Part of a small language model's weights.
Size: 8 heads of 32 (4 for keys and values), MLP 1024 GeGLU, vocabulary 16384, 24.8M parameters.
Architecture: RMSNorm before each block, rotary positions, no biases in attention or MLP, tied embeddings.
Training: a variant of Adam for these matrices, 4751 steps.
Each number is 500 + 25 x the weight over its row's rms, rounded and kept within 0 to 999. Layers, rows and columns count from 0. Numbers have three digits each. The size before them is the row's rms in percent of the matrix's.

# gate: layer 12 MLP gate, 1024x256, rms 0.132, rows 930-996, columns 192-255
# up: layer 12 MLP up, 1024x256, rms 0.136, rows 930-996, columns 192-255
# down: layer 12 MLP down (transposed), 1024x256, rms 0.128, rows 930-995, columns 192-255
gate930 103:508501575476488509476516514478516449496454491487460514521482498469490529475510491495513452479548490495493532539496458508488473465517514496454506495475494487527481490507486501482519412514521472
up930 102:501470487538465490488556471510491526513480454506492511504525541509565470509491502530510530524493464502491508483490492458545530535486477475505546498587505495496485501498485472518479530462521475
down930 101:479487538470443480483514483498507513517535489454439495494486493537530506521512491521554489504483469524532479522504456506525469512445501509543501504526533492501498507523480467478481502466507475
gate931 101:500503490523457478496518459503487472568496525471478496493483531526502507488537519503466510498473487479478480523496477455506503509510513480511506497481479478478511527458475502527482501497518508
up931 102:483525543478517520546514526516518516547496503504492468508526507503468490501494488513473519490495483482542530506504514525500523500490490483468529522548490502493527455522487524459531519475508505
down931 102:510445500479499525532529470526489489498513455486507567528491530504537523524518484505464474490472447548532491530509476483543478520462509483512512492499548502492496531510501510483490490484501478
gate932 100:508492548514505483477506486520537495496521544439506494518522543511505495510519483462524504506478515508474520512484483490506515473517537490492531469516554483495499512500528514499500483485533524
up932 100:510488478527461464507469513480487477477485498517512465477486477488558517483537522495527517463493555504476513487503479512515522493523470531485463478510505532504498481499555469486541439467549507
down932 101:495521495514484481499489465421481504492499515526541534563514493519546519517519542519515494486515515476470504517501466529506516485531505467498503480479446517537508473538520517465495506469511441
gate933 098:504507550501508507473513528502508463504521475513470547501498506506437482490477440491520524493528491473505476505500507505472498525495509494489488464532510499527472450509528519505516522514475479
up933 098:533489487466506535512498474495559489552495503477531505530546538509485482534471538450475498539514503498476463526552485495514524472559497483505518480491542440456475496507485519549509470503472527
down933 097:489466511474502474491525457499503542496480508492525538519482492491468479460481503491468499493518519523550547491488494468487483534513535497534534469504505522507528488493479522522491483479486501
gate934 092:460518480449464499523505472510485483474458486501507511508500489523489460549520559487458493518451477539507487556496481479530511528520503512518484530458488522470469523519463538532503488479562479
up934 097:484504481506500489497524474479487493466522502521492502461506530486488528541512480511449502509498521521528494501492456479549489478490500485492497544452528534485513526511469533476518497479475496
down934 095:558513487550490481491478552508489480538482539474457494489530475489486520463467482507571493454520543485511482486489528501449485517493506532480529448529485486501528466482523482510493498502507490
gate935 102:493471515499496525481505476515522475542475503479486468491494491491539477490559508501524479506524532489469533521527514487467479484508445473513515477533559503477467520529504497470501494494497502
up935 103:485479511529522509475520501484427500494457496522518525526498509502519463475527474501519523462525461477475519497497466502518512529488496480509521511515537514515483479518484544460504520465552517
down935 100:475476477479514490507503513470467521527474517506560488513522528462508522474512482487531485471473489531493487513478499480490530478513538488559463524474515484497508508530460518529480532508518471
gate936 096:544463501468466511513515565501453461484519461491507444488487523504441484466499460526535539489520479463541504526491509482433465473476487527481547534490480518468506497466481521534491504529522555
up936 095:436550496539481529506476492526497480496494500481479508521507482533545519529510524497481485512510503511466493489473571517517513500502531568517573512527491513471455442527504463504483511531517533
down936 097:510503527435523512523531515512470487510499486490504517556459550483437493455465485499514488494515503458546525492512471509510483441489486498513493490515465522495539520507503510504478513505463503
gate937 098:438509557481514500495471484446481475503502464473469514496505487493494498482468503529506506502495532478456517473481479476520537477495516504467514520471490539485495465498474482462463430471497465
up937 098:499532487524506504526510454466498539575504518502526497484512503498497559517496510483470463538489523525485510498464528495500470457450476500499457525481515486515513540537497494480484542488518500
down937 099:529482516517513514512549470487475506497539504511453475472479524506482484478520516513528531529522472504523511482502506494416535538518493501522505464501475521521491529480540504512508522507489531
gate938 105:504469521524506503455496521520513480478523508478467501508521483468537508512527471520477526543549489510471498466517527523508499531512508515487503479520463576512533533465537509471486480506520495
up938 103:456547508493488505511482519538507490489516495521505471522493493521518506510519493495505533529501470519483468501496507504546483552503497540541489547479487526480501505569529448482521494440500480
down938 107:503472500498468474506488510517511523491479507494555501511453531447489517514481491470499523509500531478498528545479486515468504549562470497523466489500493496514510528474500493498513497528509466
gate939 101:507435530499504467513521511541509504484511521503492516520523506484473478463522471489508506514529501470446480528491516482508534484521483517460482556482482472495518540540496474488537488486537468
up939 107:490474483488511492461502521461491511494480491522521549500452550475499563483542520502510545509496513500466475515473481496522489521475504504487484500529515469532484492520489459509481475484467540
down939 106:483522501490473489498530516493466483538487507474519477495525521519505504550520522489522516507517514497455491522492476488459482528467473481461500510485497477496468526479518493498441535510493488
gate940 103:490489514458468498521525454505563498533482489511499501524502514519494514513503485505492489488509508483504461500518481474541491502517461488494503480449491502431485490503502502490491502485510477
up940 102:505499468545457479480527480521482504455499497484525504564454506500535514493539516497531528520507501478485515476465549472460468512473481528527534490491469515566513518470520470459510485506483528
down940 103:481500458491491497503514533478542444511499497483478522499478541524465490514460478472493516508462495484507515525508451471501437496531484458441471483535469500482521520454544534515478504498481535
gate941 098:443492464478517539522572462482529463498460460503521510504471500472512488500471504494481480533498453463525492511491440531510525517495507513462487510536486541504493486491509466544511514492560530
up941 097:460468525523512481482483478510536479539504537489499536511525493522506509487493506512487507505500502516489548504499489508521500527498533440509526525457513524471498443505475527519528475497499483
down941 098:497482521517528489476503499493496497469494541522546544485542491434513493532510461500507501526527462490545496472499515509557518550491469504490470492549489505493462486495526496496479534531509492
gate942 095:488540489513528478525497537514479493572541523495487466540497473498480465476501490475491504507526514525509498508489518479487487502504494468528499494508463509518495558470469497507503445522500461
up942 099:500512517542506514484546514534506482501473485497499489499502499507502485538491500534506481499527504491527481523479505507498516499482450465509507434494496534512500491539541455462488495490505465
down942 100:476533513537465475390495485517498527521482464480405513496510491500483498493479481463507513492491490492495485539507510557481476455502526483486480472468501528495507502504506464471521462504490461
gate943 099:513515549502499510505521460547476471500467485485480500497536496501548515519494457495485447499509502453493510478534480473518511490460515489520492483470487535514509508529492488492478482456469462
up943 106:513469491519504521473515529546502524443487508490505528494531508527477494503477470486479515507513507479522497472514522492453507488515480468470520519541485501466475495515473498460508508493508470
down943 104:541446506545510503496471474462520467511520507488484494511492525531523485473447465463476508533490498500517528499534514469537481487479528526541525453455499538467513524513506458499466456493502515
gate944 103:530509465547463509522515491482456520538497540525467513474475511493503500529482508519536514520508496486494485524539499478566453516518527505465527527503516461468465546513543517477530505490522556
up944 097:497514476553534490466530492472477469446497533511527527499536528499500535494526528513458521529508505548508499456545510538527509533501507510486497525520512516523541528493484497482449469523526452
down944 100:516500526503464523524431488492485506513508513471471504477480513512430526455487515525516513533548502473494483468519488472466496480508513474517530486524477491437484485490508496465483479480494488
gate945 110:445520514477502495535514450500473474487494551464493542521540505500490484441472538445509511512502552496495522497545531494490551484539540505458499502478523510491471479489483551483485508506490540
up945 112:488471483516491524489452462474511512504493456521474518500531448483507448503509506531466476512468507501457471486522496500485497473476477481491491473512493511539491491508502483475536478495433501
down945 111:445496510505485466559477447524504504504536512532470463512537475532526505491500524523521488488441509500477532492517525495513509509511486514514526497515500516520492448507514507528494500461531510
gate946 104:447477497499536506521511499500485473449545503483501570510481470500480513487523537517541499468502491499469521516456481497532509507551510481529498469524476495507520519470481493480472522476518493
up946 105:522483511498549467482534518516505524496523524507500534505473499478481557518515472506503462493503552530510499512492501488511531517520474501460470488504524500502515460442487468528491520504473513
down946 103:494509513487510508488449476508528498512480465523517490514494493526525529495489527494497531524530522487504476486447492559516461523481514489506537497486506503461514496527531526469550490492467504
gate947 095:511494504524481534486494532469526506515488508494503525520512499493473508541507484487525487464520531488460523500440496485475498518474449472526525518503532483482501497477524488515476493514458511
up947 096:492514498520522484487505520551486519509487464520442518468497494514504513515466471485462518488529443545523549506485556494540503501454482499480537475482548459508538498493518501409535483521462485
down947 095:477469480484510490541491529479512516498512523535426524492510476504521507525463487525506504490498524498500492495477502552534495501489453496492517494513482505491473474536519457520450501491494516
gate948 092:519483474458468476522512475500519497510476452489500527484535503448513523527474492477513554592484488496484511483509505502512496508528513455512535502508485490477473457494458549490508506534534517
up948 096:498517475494502532536499551502509515494521498513507484506489493518476537523466495503496495533486489515473532491509520474518480464517495476510499517495495575473483469488486486450544501499525491
down948 095:554493478515510504492491522486508434532481493525512515469514507535478550513499478491522465480544552541531499492486461469533467508500500526495516490487529563541505520532517517484493491512484490
gate949 108:497469494480479539479514516509497530497497555461458500532532491508510498517539472475533489499520493497503514449495485513544516506486542506490514491519433504495467541496491571474457538508456495
up949 109:474499514450503512475520531492520487512529494498489533483526543449462479515468508497531494482452473534489486498494490509457479484484487419485473475504526509504565504496490480494508475476494492
down949 108:513515550481442496496509527488518499467538460496538484485486508479517517500482531482505453492494519546524503489543473523538513509492501479489497468512509482537526508521479444479477425480519494
gate950 100:523498527499475425474526503458495527506489448485478504516517521496488512548478516505534472496539509506476515500468487503529543490519503507489535475507504498529551527492490494495521473459486518
up950 101:492464467499473509495497483489524474530508469495476516481518483459508484485539528536456499506553486489466546543521498481531517530492487470525466517512494486512514517514468504475532495521487550
down950 102:521503540514519509442497516460525482482509481464485518485549529487516482500528478525540488495531464516516485480465455492487520494483507474530529472472492504499515494516523522497514541504484486
gate951 100:475472524463454506498479435464490492520477533483503503497479489482492482478467506524539475488498481469477486514502491538491499501483530566504519491490467495460488496558500454511501485511528461
up951 100:524508453483474505523500508493502480446517499510501521533487464496452541527499482447536435531521518499473487544431511505510518507469514494510481522513514483504464484519488478515493470513542498
down951 101:491500515501539490486487504511492487522479516502537518462571476483505447505504510489489509467501528487511477511516514482496508499523470493469473516494485523489487456550483505437477510507506474
gate952 096:489544542492491444491512484520480477517505504513487499477504466502470505529510510509475493497473458502507487470504471473508509518459500442494503514498503521493521450509483546506468468498495478
up952 094:450496527523538491500486468511499506472486527517515469491506476530489527521471475521486507478474505549483542528448499497493471515541498479491516449479528530482461489520531528505493533517518478
down952 095:507478525503533544465496479491469525528528475554458515463490484463445481486534509498476531516518509484511491521528505520521457514470503500524493471490483498518496494490522455449525480513525502
gate953 098:511504469504480477496502488496499458491520469502482500520478460467532516481507509504510467521520531547516521482476473490468527517508521509469484490474491490451482498451521514513490481443517486
up953 098:505488524534510483486482522506525514523520511504506525489520504525538535484450519519464511512492521458494544517512506534484471495506502528460477518541513537536485423476507515440505502489514543
down953 097:460558495489490470484463500526543483497481552479507454509516465511482524510524520493574511537490485524475475473491533539481512509506502503487502487499480494512546504488508507526536492523542520
gate954 101:536459515487499463463518486499525496511482483485500537513500455528509524474519494548523491509479536493457501500502512484489535492527492455509462489469466476451470490492482507530428497511501475
up954 099:496452507521531521521465538515466510491541497517500567513483487505483454469488517536495527465444467495514514523460526473505496482505487512506514528479506460494508517503471515480528504492449476
down954 100:473532498525514532491491483483507499545515508506531481507490505501532504505539513516480477490494502550495473486520508497440512490507483488498553496500506475460507477492479517529476494536490491
gate955 096:564506470490465488493488445512458472493493529474511511495513471501535480493481456447474456514514522465457558567505467532494496493510496480525469483470509534462485515532489538478524521490496508
up955 095:491471523486515476483534477487539490475480525487512487527512517542482479483470501496497556521508459523513511478509508488462461542484477528484507514509504493487454475501495464497542531500459529
down955 095:511518452464478523486477496512497524485527513546448445487502464458482512484502502495469521505466491493534490463464494467508527504490503475524488473506477484533506513530492524495505512500524480
gate956 100:518448535519517495474493478492526512480481517489493509467497527512492529502531472483518499517460434498508445544480484481509503490485504492491517528499487502477484496495507493507505482492535515
up956 102:550515530480504481455533531485526509482482479518535462516532524520505468471505570492516548514518494532487501519518482502522500510509467533552470505499466514479483479496497499515496498537514469
down956 101:529491510493516547511531544493470488528505546511479491473495518528510484517480497481556474498526526467534501506513501479494505571517506483482447491479478471508520501478457541483526569464467530
gate957 097:509523507515542509501532499505503487531536488504495533509480504501541497508488499480517517498494523513475548554491462505513512504467489506502518513487512500524509552488479454492534461481517524
up957 106:470476488453449513509497509462486481490469505500536473498492480508459520475531494513475530568447515515491454494518538512518498442445462529508479486515472459481511487496480508501503499507526517
down957 104:509493483533474483480503465509498539469507438508440470510466467527499460504533483492491501536495496496526519525486509510495524496493473496539509554519477488503506508467492524525493511489486507
gate958 097:530468465465531513502496515530523445532465514477499516491506509518506515510533541493558479501502490503478517500514535515472511505483521464498561462499486496475498455543474520517528509532499497
up958 093:506566528511524510507480533520473493467489447532512510495510463507485543480495494483500500502497489504472486498486509555500485514524454507477475502461475499514505495486463490533526493500490478
down958 095:476482487466488482514490475490514500537495471539554521484509494479517508486474465480459514471497482506486506484495520466536495459465479462506510459489485526502519521481485443510484460540510478
gate959 096:500527466476488471513506516547495531508497489501498493540481489487534490501522520516509470495505467491508536526483500513470492494476497478462506511499563540523490528446469496466525546437547498
up959 090:489498498549479540457472506477526491445485516502487513513560561495534488500495547495506530461488499497462554487539466529507458495559476488514484492521486516526518494514526505497503526529459512
down959 092:497512495470503550477488510504464574505472480494433511553502522450491482488498511486517527480482494474493484520528520492430495483465466467523490520552505523486492485484510472488502501491500517
gate960 098:528486477504524527468528477445488503497503490481488496545488513517488522469480545488495514530502508501481510549520478506524514510508503472493464464496489501515479502515539524509537476508513532
up960 098:526497483492462531471527551520507501521434520461467500502494504539510476489496501551501517459479493459449541521497454553503496529495525490473499438517515516493461451529498480529499531504471515
down960 093:510489501542485489480501489502496527476462508467558496494507516497527510522472470519487530512491489490467515541533510469510501501531487503497512484489507488504521525492470497512543531466487502
gate961 096:486514507503456502507526493504515539469548462507493497510514534512511482485467524536495496528506488517465545510488481484521512473471526500515486511504478537555527493483519505492541465474498506
up961 096:485508454510492453478498472513499501488524531512526484455488517447555489501473511495505495555489532514451469525528467495493532493439516494497479477540512480512469501489502499507531486477523501
down961 097:547492506520494496503490486496503526510493470452534517543522539515479471488487488492514477509484484483504436490480529507451523492514474520497485538497518472532499519497469482499506507510539493
gate962 102:467511508532498467502537518498494500459496472504476520488493524488514478510511486496519474505476514506510489469476488542497451522511509505489474499497535549486486512480473505541493488476526516
up962 097:481534465490485504535530496518532513511518472521515473489528479476543477508498485493503515502494512497468491535482486470507511521472480527481505526431494499467460498524492513499558549508491463
down962 100:527503482501463493476476467486513482534492523498504514519512501479494486472550485487493518521533516538489505529494480503512516535495564500514505500488532484531498501528513476492484527520527506
gate963 102:486495497487519479522514503534515467512497481451479505521471543509456476517474525498514484459545541468478509543513457476520501484554504514495500502499470504490509500532484499522541463498548533
up963 102:515564493498502473517511476530466468457517468493507500452484487502455486498523539495497541485521500502478467530506491483538489494474493506501478480485502523527536528463508511525491475516490495
down963 104:542510481478513460469509534485531486508538529473508502452507481503510537484495541520518507512511517500470484484500542499446491496486545480523475478472516481481484535500501489491486469494459486
gate964 099:510477509476464489484527459480540479557471527466498507523497488507495438489483492498509477506525496500506506492474544497492519552529490492437517495503541497474516478515510449495513495506492519
up964 103:549539489501458473478434471494498498532529459497492470517521524476482522556491521516480489479512487514488483544494503502490502514462468486476459488478466500519456488514526516485548493492477491
down964 102:483506496484479481569506451499541487532512524472474527529497529521446485490463507472511527495512513511532511522481504496510519463538515487477508560474538515514491493524503458481468523477535508
gate965 103:491492516491495522450531520494470470520503537497445490543518501493504494519527509491497473491514457494476510501499489454533522447488490501505485473516538498531481497516532560501472518470527514
up965 104:541494532503502520465499508515505494549493516525487532486483526489493466507508509476466496477512570486496524569520475445487509458533481506514488522521498495531506510503516503520526461506469504
down965 103:514498497479486508507516464524531448489462467500523427464456533557512505503486456478507522510500504518491500483546484479551514518468482523469486491495454550513485461519493469488502476573489481
gate966 099:431508555477471494522497500532496475502527488472471486478528501511499506465514524510513494486489505482489524498494449458473494465426527531503518484516501493534523533530473500518523514500475514
up966 095:540556476520479474482509543523519510452503465491498510463543510493482479500489508464505461507508477490469464479515514457471509504479507484495515495488449482491538485542525528540491510495538493
down966 094:480510506535484527512514499457518470493536514539540501524474455464494524497504544525509502476438502502525515475512491559472509495571503493513443471530499516500514501479470500516483481496491541
gate967 087:506476454464520512493543544476521507520523490506487464491505466494470508449490499507469467518488541480501460493508479558509500528525484509523516479508498511526484482508518487461475529501469503
up967 084:482489496507479530458468514518501534515526490497534457466505469481503534504460462562506508514468512491497489458514505456506482526520492503498471503502512544517449488482512483519485498540461525
down967 085:503496517500485464500509475513513447458485504559541519490477496526501481499521519464489475534499488486516516530466504519493488492469510500489512472530475505479494511475484516469516518452497518
gate968 099:511493539458539478467495514499506511520493541485504516484447528520504494466524503533516488483517527523524528558517499482485503487470515502487502476529490535535483487565523504457505487483507555
up968 098:464421500484517499545464501520506528484526507502497505454522457470499472524512486473520514476519453541474486479532492526474477496532490537490481520486496520517461484521504460479505505468573496
down968 098:540453493525497479488529517490489527505487526524418532486484480469526521497491535492484507513498476494480510534486478489574537513512487491565505511495523483508488512532519530491486479469452523
gate969 098:505563542478485499529527522521514480502520502492444522498464512495518501462503474478491477515460514499479528499537523523511474474460479534530496441510522504525474493504473488523481499515513490
up969 098:483523471513493487449487512478529488461495534477482495492479528512510503554497529457539498488505461523464521526463500506497511506536523480470504487520483511474471531484518522434493482559522452
down969 098:555541472482519549526498467507496488456499536437509508508492521531509501456534503493483483540495541504476515529556536535490513546441481500506468520537468504474511506467499487512487511561550477
gate970 102:501476485491484488550509491487500495467546548456491493516439515490486509479503511486491487490550525472478537526453495508518483472473459510503554523554512518512448506439519497500523424439511528
up970 099:459517512514523480511520513494492503551522499527490538505477496469462469552494504506507474479534512530485526539542482510476528484504550464508524506532512475563505476500537520475439544486508515
down970 101:483479495493528517530454500471518475530496485455446514483519481469499503514530506549488488499522517523474484462495504459504576474469544496524524540454560471492513509510557482537457483526515515
gate971 105:504494495518506493511536473503528491543479487479488539474520502449546498488513492507537516551524523504458514536487481491524494551506484503500505438464483484471456501449486498521536497469527543
up971 101:535539464459478507461569499517491531529529483500485484472554486493485502504478516491476505494517500541491453509515488485519483511500513507505520509495518528507555496507534493485491471472472479
down971 103:463492487541522542463499514509486447520464517471482501519471500483509449492470517462564535511539466509476514556476515490474511464511485505504486485503496477519494488478508501482530506473453515
gate972 103:522491469481552538485485499483483506513518517481456483506515511497486513509502476438513534504512472516536517489507466510479515505501500520525491483476524536487481483506495523490504486507512496
up972 106:503477484469494503494501512452498491506502494484521507523546549466543490490520512538506477463507517499479485492521495497539541453500511536494531514513488508519478520507499455488458515489492482
down972 105:519457523487427490498526533521502501483557497529420466516481499472549503448509492482527494487491487460489513504566505479478466495478539524453515500483499508499524468469456480505463534513514510
gate973 091:516512494537489468530514510467504468461537499535513514476499474515473502487512512489513497470444551485520518498476494500486520471524511539497515478490519481507498471491491498539548462490508482
up973 089:522507492522493452494507554532497493553500462494510492489526523500451500501509488522502520514493495500534490498497544549485491498491478488454457482520511498520510477487513504538495502497480509
down973 088:488477495472499489523512477483498497488497497502568510473498488519539523509496510481491515469513524488462481486511483447489480487497514494488511504494442476463512550536518501492507509490526510
gate974 100:511516467479519442480520527492493493477525513461489487497517546520459475485492511464528501493517468487528487474538488509469510518481501517547503492508565490465452563496515499484476485454532487
up974 099:497465495468500477482524515514528467539555451497506505492514476505528447498486450481473511521503492514499525516523459494515501478537485509513492521482518512507517507502536499459485492548474552
down974 100:520475496508470507469527523491442534497479489524488517502497472518491519482547495525518514510503523490494460450520476505473480534517495482530466477432487498536513505479519468543518546512462510
gate975 100:511474503483471430480514499504519500522526534459480493508511499521468501494469520566511507485542485483507513485484474488480478441504500506531510517497506534530496504525480486544468551498532495
up975 105:457459500514483561489477479510545517547549541501496479520508495527506501439477495501476513468480458485545525523524525527519493527516458469520502483429503517492519521543469495496526532492497481
down975 103:529489519478479509500496500494527498500459518447574500471519496461531459480527518500513493494488477483505511474512492483524583482556514502529496508484489473466526509518463495455489518496525507
gate976 104:516496532454544493502498509538481481519526488502459541494542503483451514524487455525516490465485490520447473498539480503496507472514501512512514491494473516443485471518488489499511488532533480
up976 106:498512486473483539497482476524471514472504514495516508500500496525462524455537534468507504496491518530535486532469486451454494468529479539499539502508497479514523452463507485505488517531500549
down976 104:465511489563491496518498478515430501490542532560471511509546514477555536487496510519507521520500440510482512479498487502499486500486517504498481488533518481507484497514501485481492451477504484
gate977 104:488510484455479523459517546505472498457477480481476529520519497496482464474494532513508457536518476501465527476484462488426470478490508513489560489516511474503503500506521462540521505489513498
up977 098:550475542549520477524550501483507513490502548522501477460502497529487506550482507526532503526512517519533483498491538497467496477482499525519489525471474508480510479473471528492506518439518488
down977 100:497503470515480475519492485508497505536513456462553492485497496520520497490523500483475522492530490507487505499491531499518480534499508481454495497460533519501508501481511565483548465553496515
gate978 099:498490496480507477506470516523480493502498492496459550483465523437537529519454512517514531550548471510519497486490513472468528536527508503473507474444555505500511486495464503484523519466535534
up978 096:506440512537517513516494496495512511497501493474535511523452511553496495506518494491524476490464529496506491434471529536485467506478545531531498518448521557553525495475546509464490477513519467
down978 096:506520511512496486453501481518494503501526488475456486493497520479506480499481475522446527502461517474466491514444490483485526482505503489504446530491500515484450507481507498447513465507501510
gate979 100:501489539509466501486515509524512500492470507447511498495537486466524476503537514482508530495540503464490523546535483519479540475492474457490494504469532501527488521442531512508465507492519517
up979 099:488470483528491570471458462486461522498495486519460495534483475529487496515492448515551502464467507493499478426422503481488501532479474528499521520481455507509558526518486547471514500484494467
down979 093:475482539525507505533507508508502516478477520521432484484452531516486449536498537505495472515478474497473484515481511558475509495515483470486539464520494489463467494467551505473482483511507520
gate980 103:490526506477486491455514509491518512483497489490464480461496508506492452497551488508514499519508492510451521517510490552565513497483525471473511459496488503483492494481453479513477474470480514
up980 101:551470506482527519511508488487475543498507515501491509480508528489496470464547515470488482479460485497494495492463463505502525493528468505503436499526491528504483500466522520539541495502520494
down980 102:434518540464496532491500569498474461462556512503521478495529476476505508478545480490519491487503534528514530514458468468501526506475502513477450498502487478524477489489523463492452477507524504
gate981 098:460538504454498480480506487501512473502488470481484525544523478494508480493525504506505538475498489510539563483551492463536496499525507498497526516514558503488507494485528500504474516513482527
up981 097:492513494486499551445490494485505516501472506476495510533491523536492493492496494434543502496492487481519522504509498547544487507492489477511536495487514463505499529506526456462480461496495470
down981 099:478536488508490448559517508495483495507504538510532463537507504497535515529499559477534483531521510512483505521485452464552540457501485561495501462494472495509503539547517482521540515503516490
gate982 097:492471519466489485482506517483485503479503463493459463493523515527508481482489446509495541542483528483441484553462474527500502516482485513522487501440561459515522486471531569481506503498499489
up982 097:503460505509550506515501495471490466479515488515471463497523509511515511527519520483522496511482526497499485529512451518517496465484514476509476479505469500488531504468511455536515528499485490
down982 097:474474476523485507511484532480490462469512547499494469474529495486510495516527524513489475486454494555511483505494532530516495518470486519539497451542452523525483550501419492524496488574462488
gate983 094:523488529540459507502555522513499519480501455487513500478501519441520495587513537478528509492471492498488500508534481476536481507483491484485528474484473541464541492505505514514508538486527454
up983 092:489548534491464525492466532480492544497444492509498495530516507508482501477461468529540489501526506489538455518475519484470493565533516519440483501525512515564445509539505447460517501493529498
down983 093:502492503495508444471537494502478533510505517493522530498481514491515494519500531467473484515469476520509517462517499467495481525540513511518506498508516511522463517472554517512504537474497487
gate984 101:509524495527524517494502492507477435508532468459497480507504496466461512525534515496449477505519481554504528465523547523504472477502501517509451474516477512504521457485514554510481484505496500
up984 102:497522487506495499517464510468541526479496502497486476512503469478505478502458539509469482489476525463457506462511485495506495426464487445435505527518472497460534536474482490504530495485495512
down984 102:501522495514493445506491500503490469517515489466576527520509539530498471507504522526519528479575495501492513566491533537489500482562490507476492538470530538542475560494521460478509523482518511
gate985 093:471517493510501496531528515488525485493516516503515565509499476501543476468544475498554503549482527478494491498525475493498502483491511533501525522508486496475485524486462528483524528496533475
up985 097:504479488495511576475498453523502531515495475443487468526503507488455463545471465521480476464507511461502526511495503495497488523460470508485496494474507506508501467494450488501501462477470498
down985 094:508484509505513505498479500511532521498539497527384511489493501488513484533529541488496519551521484491502480524502513528473535544464491509506492487532517492541479486504490498508547466466470542
gate986 093:484501516531519500498505469453487527490462483475512539463451515461503514474487502533507495474470533506508495514467550504506473500464515499502527513490478499496483472491468519540500508512554519
up986 090:504493485500489531511528475471504487497524484485540476477551473466489473489473495498492529450524493501484489485519491448464517502525531527498479502475529498519513487471484494510494533449506454
down986 091:499527492529494514474466504477484493475499483508453489469441493485532538516475482485526477532532499556499459486481489522477502509495523492473537520511514532517531453461498475505512454508518536
gate987 104:482479478490470489486495489540504493475514503490493511481502485521469500478494521498492527503525477496487499504515480513475488450498515474500521517505483523502509498518539507471535493529516520
up987 108:492502532517484529454550491513491547523480543570410506513494498496512489491487480500506492528510476517488521512521470503478515470491484495471516487513545518495511487503492495481500499516503496
down987 115:513497499478540461527487517484515485500512497528514504521474515460509495499505477480518468470488526533503479481477517486525518539527485528497497530455505462518504518488501493546470567468496489
gate988 100:522484504474482486480482489516555491515487469499491534473487521490492487506537467483519494520524510514470509505492516496551540528485507506458474542486511500478521503502498481499506507484492455
up988 101:467500500531509517540486496493494464527500514532526488501519452564484491490481533501474518492493499501539465450535490486513496494476553507513477539474481493459507491511488500471515485508456512
down988 104:478518543540474497512499502503488491479512494472608481540467492484497517493468520471508461489490451495513520476483498504514506456456492509507495508499509496465551524464507485530482491509520485
gate989 106:526490489504421490504461486486513524494503491511467519519528529501541526488504465543503541509518510496492485488502493506500505521458492503460507441508482532501545499485490504477520479462492522
up989 108:488496469545512515468522543525472497492531533496514488474436500493502517478515513487497496443460475462530509484524518515497456472532513530516486543505519537500479500474520498515469514526481472
down989 101:491516525499452533501529556495491493524500497484500557481496485529501529448501499485521515491474468504487498501485469512496482490492487481484507441515510518468450490519472513525486510511530480
gate990 102:483470526496483514490488519467544476531482491487487450495474474504520541513535492522519521485496495501477454528517464525511472492480487511477507514536482486464503479538512548471504490499491540
up990 099:454490488441489483490463417519547543474477500475543509486508516532517495454513489477485456526487492478485542526468483479497526519490466518530507511475503460524457544516485471487522469483556521
down990 101:471508517518559511494520505497510502478486508490484477473480513518484575513508492547495493507516504450418501509515459518485477504494548493486489512494511487497483470519489472521493527492522506
gate991 104:457482469480500507483490522514549467536505516510471439522475569478528515491541551484542487471483503492516517513532439525516556496487500511511523497483477483463474527512522524538489442480506525
up991 106:545531539521462474541499486509496489467508497480531542493497508487529492514491479561473505518498535564477462493519485498467484536471457500472490479547464501553462498488519462536490487492524494
down991 105:473481487497505486474479520499484453510516468468444509513524510493527498518507504467555499495500512508464504537527483508489491474470526523509509503509479494535508525485466473501490452469485510
gate992 094:503510516509468480545490449494446514459505493491486524481464514492525501530531482530505504525469462470502550477472495517522479505433514513491538482481443513494491536503502527477511523462512475
up992 101:478493494488518500500491521534528460526505479474503484509539488533486519529510505468492489524487518522491499505530522507494557503569451502465466490497503501502501489487482513562484512482515461
down992 096:513550480474495484532531478531483500479529549479479512488473503480520534476491503518503474525503500523511480517475426495501496491525501462510500515540446488521499500475497559514500490507519454
gate993 101:509523506461519487513534528531520472500481488507482499484475521455462441478537513482534533495522522493473535465520484500521509495523525531523511474527495497537542512493528498498517499515544512
up993 098:473521497492471524486529452538522500539492487501494549501492473505511543512462532510513538535503510496479470514485513491443476469518459491509486480522543497523500492507504487477532502521499495
down993 099:517495492492497506505468491489496467508465510535470484483525494504514505460461506476479516544488488511517501504519483527527476467509498504515491451522504513481495449495517517471496501510511523
gate994 099:444543493561517496471530486504533524503462525483517509497470541510522480492454486486516516498521486544525499484468482518487484487557493461508514451510530521474501516522490501515538503541537514
up994 098:490511502474520471498483486486494530495513501484464469498512542522490497479470454488510565500536491485488505480502461519530524506501493499521500524547506446481506541464458548448505469513501490
down994 100:526484470465492537538497528487505457534513468494494514514519507486472510518481508502497487517531515459475513509502496512512476478522486522476519520506502482524435500502502506529480458505494482
gate995 092:506539473501532508528515501482515543525488471539481513502481466512440483487484473520516538458492461512511463516484476543491515527480520467444484529502502510502504446493460513530528529475474487
up995 090:495526516521474537503481552514469497490480479500512501521564507499453506478491524555496535487466467509536482465511520424522505485463496533505478515535471492526527548485523472499448510486487508
down995 091:453493504483506504493494479488482533509517547466469512487530501522493461510462524488508467479514514518481484512445487524472505490523475476490572528492514504524529512540451489454536504520503494
gate996 104:501489527515477511486486459495562482515532484500497493466484488521484458486464505470472506512520496481487543546468471552500515515525511467480492456481509516506492439486474510456507491522469490
up996 104:524478502458491506524532406510451488505489510468507498514501563512509512514478472494466483513527540500514493517474513491503519484463542488527465498484496495507532516533501517477470543476476513